From a checkpoint of a small transformer trained on Wikipedia.
Architecture: no biases in attention or MLP, untied embeddings.
Training: a variant of SOAP for these matrices, 174M tokens, 2649 steps.
Each number is 200 + 40 x the weight over its row's rms, rounded and kept within 0 to 999. Layers, rows and columns count from 0. The size before them is the row's rms in percent of the matrix's.

# gate: layer 2 MLP gate, 256x128, rms 0.189, rows 214-220, columns 0-63
# up: layer 2 MLP up, 256x128, rms 0.196, rows 214-220, columns 0-63
# down: layer 2 MLP down (transposed), 256x128, rms 0.168, rows 214-220, columns 0-63
gate214,103,200,143,209,191,178,149,199,239,214,96,263,194,202,190,213,156,189,217,231,258,226,226,177,101,229,189,192,197,201,159,158,238,184,225,180,167,186,248,269,207,183,169,197,186,326,163,178,169,241,232,191,156,184,194,172,204,198,252,163,168,292,201,279,183
up214,101,228,214,110,129,252,212,177,209,176,204,250,195,227,188,162,296,174,183,175,134,197,290,217,223,183,168,191,203,242,249,271,161,195,266,184,223,250,214,187,220,215,160,181,200,167,229,200,165,223,146,229,183,225,194,179,181,202,219,180,191,262,255,171,238
down214,107,212,200,205,248,168,166,269,245,156,185,180,194,243,194,185,160,207,243,188,245,167,214,161,216,173,160,260,211,230,274,170,251,203,231,199,123,226,255,166,191,164,189,153,222,234,192,201,160,206,108,205,233,219,230,116,182,193,225,183,209,201,183,153,243
gate215,110,214,214,219,220,299,257,228,205,163,224,215,199,179,181,193,178,190,229,228,180,221,189,119,235,198,172,240,196,287,277,154,269,237,158,226,220,173,131,227,195,162,212,217,197,294,177,160,183,182,221,237,206,240,188,202,228,221,193,210,188,158,160,174,240
up215,102,290,239,215,211,259,195,189,214,229,228,204,264,183,241,190,237,176,195,87,122,209,216,238,153,176,197,304,201,279,248,197,248,223,249,271,137,179,267,179,204,217,91,239,184,181,163,172,166,160,174,244,183,161,214,181,226,183,154,177,168,274,252,275,189
down215,111,141,172,208,243,270,221,218,218,264,225,239,208,203,223,208,212,202,221,216,215,152,156,184,76,240,256,245,279,165,281,157,249,175,165,173,196,242,215,216,288,248,225,194,227,216,181,243,195,215,175,265,190,211,173,164,201,170,150,258,254,225,249,164,251
gate216,102,202,204,227,168,237,240,192,260,161,200,144,175,192,189,216,222,194,284,194,156,166,222,169,210,180,243,232,118,194,137,169,222,171,216,214,188,203,153,245,194,164,150,230,174,133,218,157,261,238,161,232,207,154,159,178,227,193,189,187,122,166,93,180,250
up216,115,191,253,140,177,239,236,151,180,315,145,167,197,244,165,175,181,211,249,192,230,211,228,124,202,179,212,216,206,276,186,136,216,174,230,146,162,186,216,181,183,167,230,189,217,170,260,192,197,200,191,163,190,198,196,241,262,184,225,188,186,226,167,195,168
down216,107,169,209,313,130,183,192,150,147,183,179,263,225,172,211,214,224,238,245,248,227,175,225,204,186,198,176,227,154,236,148,155,131,279,245,192,191,148,203,129,192,161,175,118,158,143,266,198,190,202,221,162,218,164,194,218,264,226,189,186,224,270,110,240,187
gate217,091,139,107,231,194,168,222,177,298,137,219,130,207,170,183,194,171,173,212,182,136,228,193,240,178,152,229,188,259,192,265,199,191,233,301,155,255,165,220,140,167,250,212,171,155,224,112,111,197,189,187,200,242,162,259,208,200,179,201,233,192,208,176,210,223
up217,098,161,151,195,227,172,216,206,280,180,258,172,186,155,208,206,175,173,252,127,178,186,185,256,158,164,203,162,213,215,329,260,205,184,219,187,152,159,147,172,192,189,194,246,119,222,166,121,217,184,194,170,227,90,243,227,196,159,182,178,179,254,163,256,216
down217,104,208,189,169,220,166,139,232,200,143,226,156,102,172,168,220,174,194,224,252,235,182,144,121,134,153,227,245,149,154,191,152,159,189,205,207,143,254,214,187,133,136,169,218,228,176,110,265,170,133,150,154,237,210,250,129,220,299,271,161,181,101,174,189,218
gate218,107,239,251,184,194,247,222,172,215,213,200,170,200,256,191,238,225,163,231,214,151,216,122,199,191,164,176,203,162,208,189,225,146,179,208,249,286,247,180,274,241,180,118,176,186,226,182,235,126,218,181,177,164,194,207,177,238,219,192,287,208,171,154,161,159
up218,096,134,151,170,132,125,219,164,297,186,205,189,195,168,220,163,165,184,276,187,270,236,151,157,213,216,141,170,257,191,204,184,194,246,229,206,233,173,179,207,207,207,202,245,261,171,263,209,198,188,233,216,203,211,221,141,227,256,173,135,216,206,231,221,176
down218,108,218,286,175,279,182,219,163,210,208,216,192,135,219,204,198,198,199,187,220,196,225,161,212,137,176,124,191,170,190,228,254,204,243,171,219,186,143,241,274,140,197,188,145,162,203,253,172,118,181,247,204,174,205,143,184,182,227,149,275,245,183,210,223,162
gate219,090,190,198,133,194,217,176,226,128,184,153,173,184,201,273,257,233,220,272,201,283,275,165,178,132,240,133,174,111,178,193,188,192,186,182,176,287,214,262,171,226,224,131,213,216,212,158,196,208,166,185,177,167,207,144,234,219,234,138,261,233,191,171,181,276
up219,099,160,210,132,201,235,230,225,169,181,201,204,168,211,198,263,287,198,220,196,241,250,154,203,233,164,162,281,128,214,272,144,217,131,184,237,216,231,168,204,249,250,147,244,206,220,208,155,168,133,277,175,200,182,166,184,266,256,153,164,317,188,171,168,263
down219,101,232,216,215,196,168,258,206,172,162,170,213,141,150,218,181,159,214,236,171,236,206,218,229,202,260,188,223,246,275,155,192,253,176,142,194,176,165,201,195,236,182,227,150,160,234,174,163,226,250,87,239,257,216,189,154,171,238,249,167,162,241,148,178,262
gate220,081,271,245,190,217,143,193,188,211,248,284,223,211,125,281,197,251,181,214,272,166,163,165,175,226,280,201,215,193,201,209,221,222,231,220,210,105,141,174,207,146,228,211,215,204,196,245,242,249,105,200,190,201,160,228,202,199,193,191,217,172,196,246,199,202
up220,068,216,217,219,159,241,209,253,260,169,263,245,175,205,148,187,198,211,207,123,211,209,182,222,201,123,269,270,241,189,255,189,280,221,208,174,238,200,246,188,214,239,217,235,168,159,186,201,150,203,163,234,236,243,171,160,183,263,269,255,166,235,200,193,239
down220,067,120,180,195,278,176,195,159,155,186,291,215,193,221,204,183,215,204,213,224,170,145,198,145,262,242,163,165,188,200,216,246,202,190,240,236,175,248,183,204,154,146,134,179,178,180,231,188,239,149,258,162,208,195,196,258,201,205,168,181,196,172,184,205,163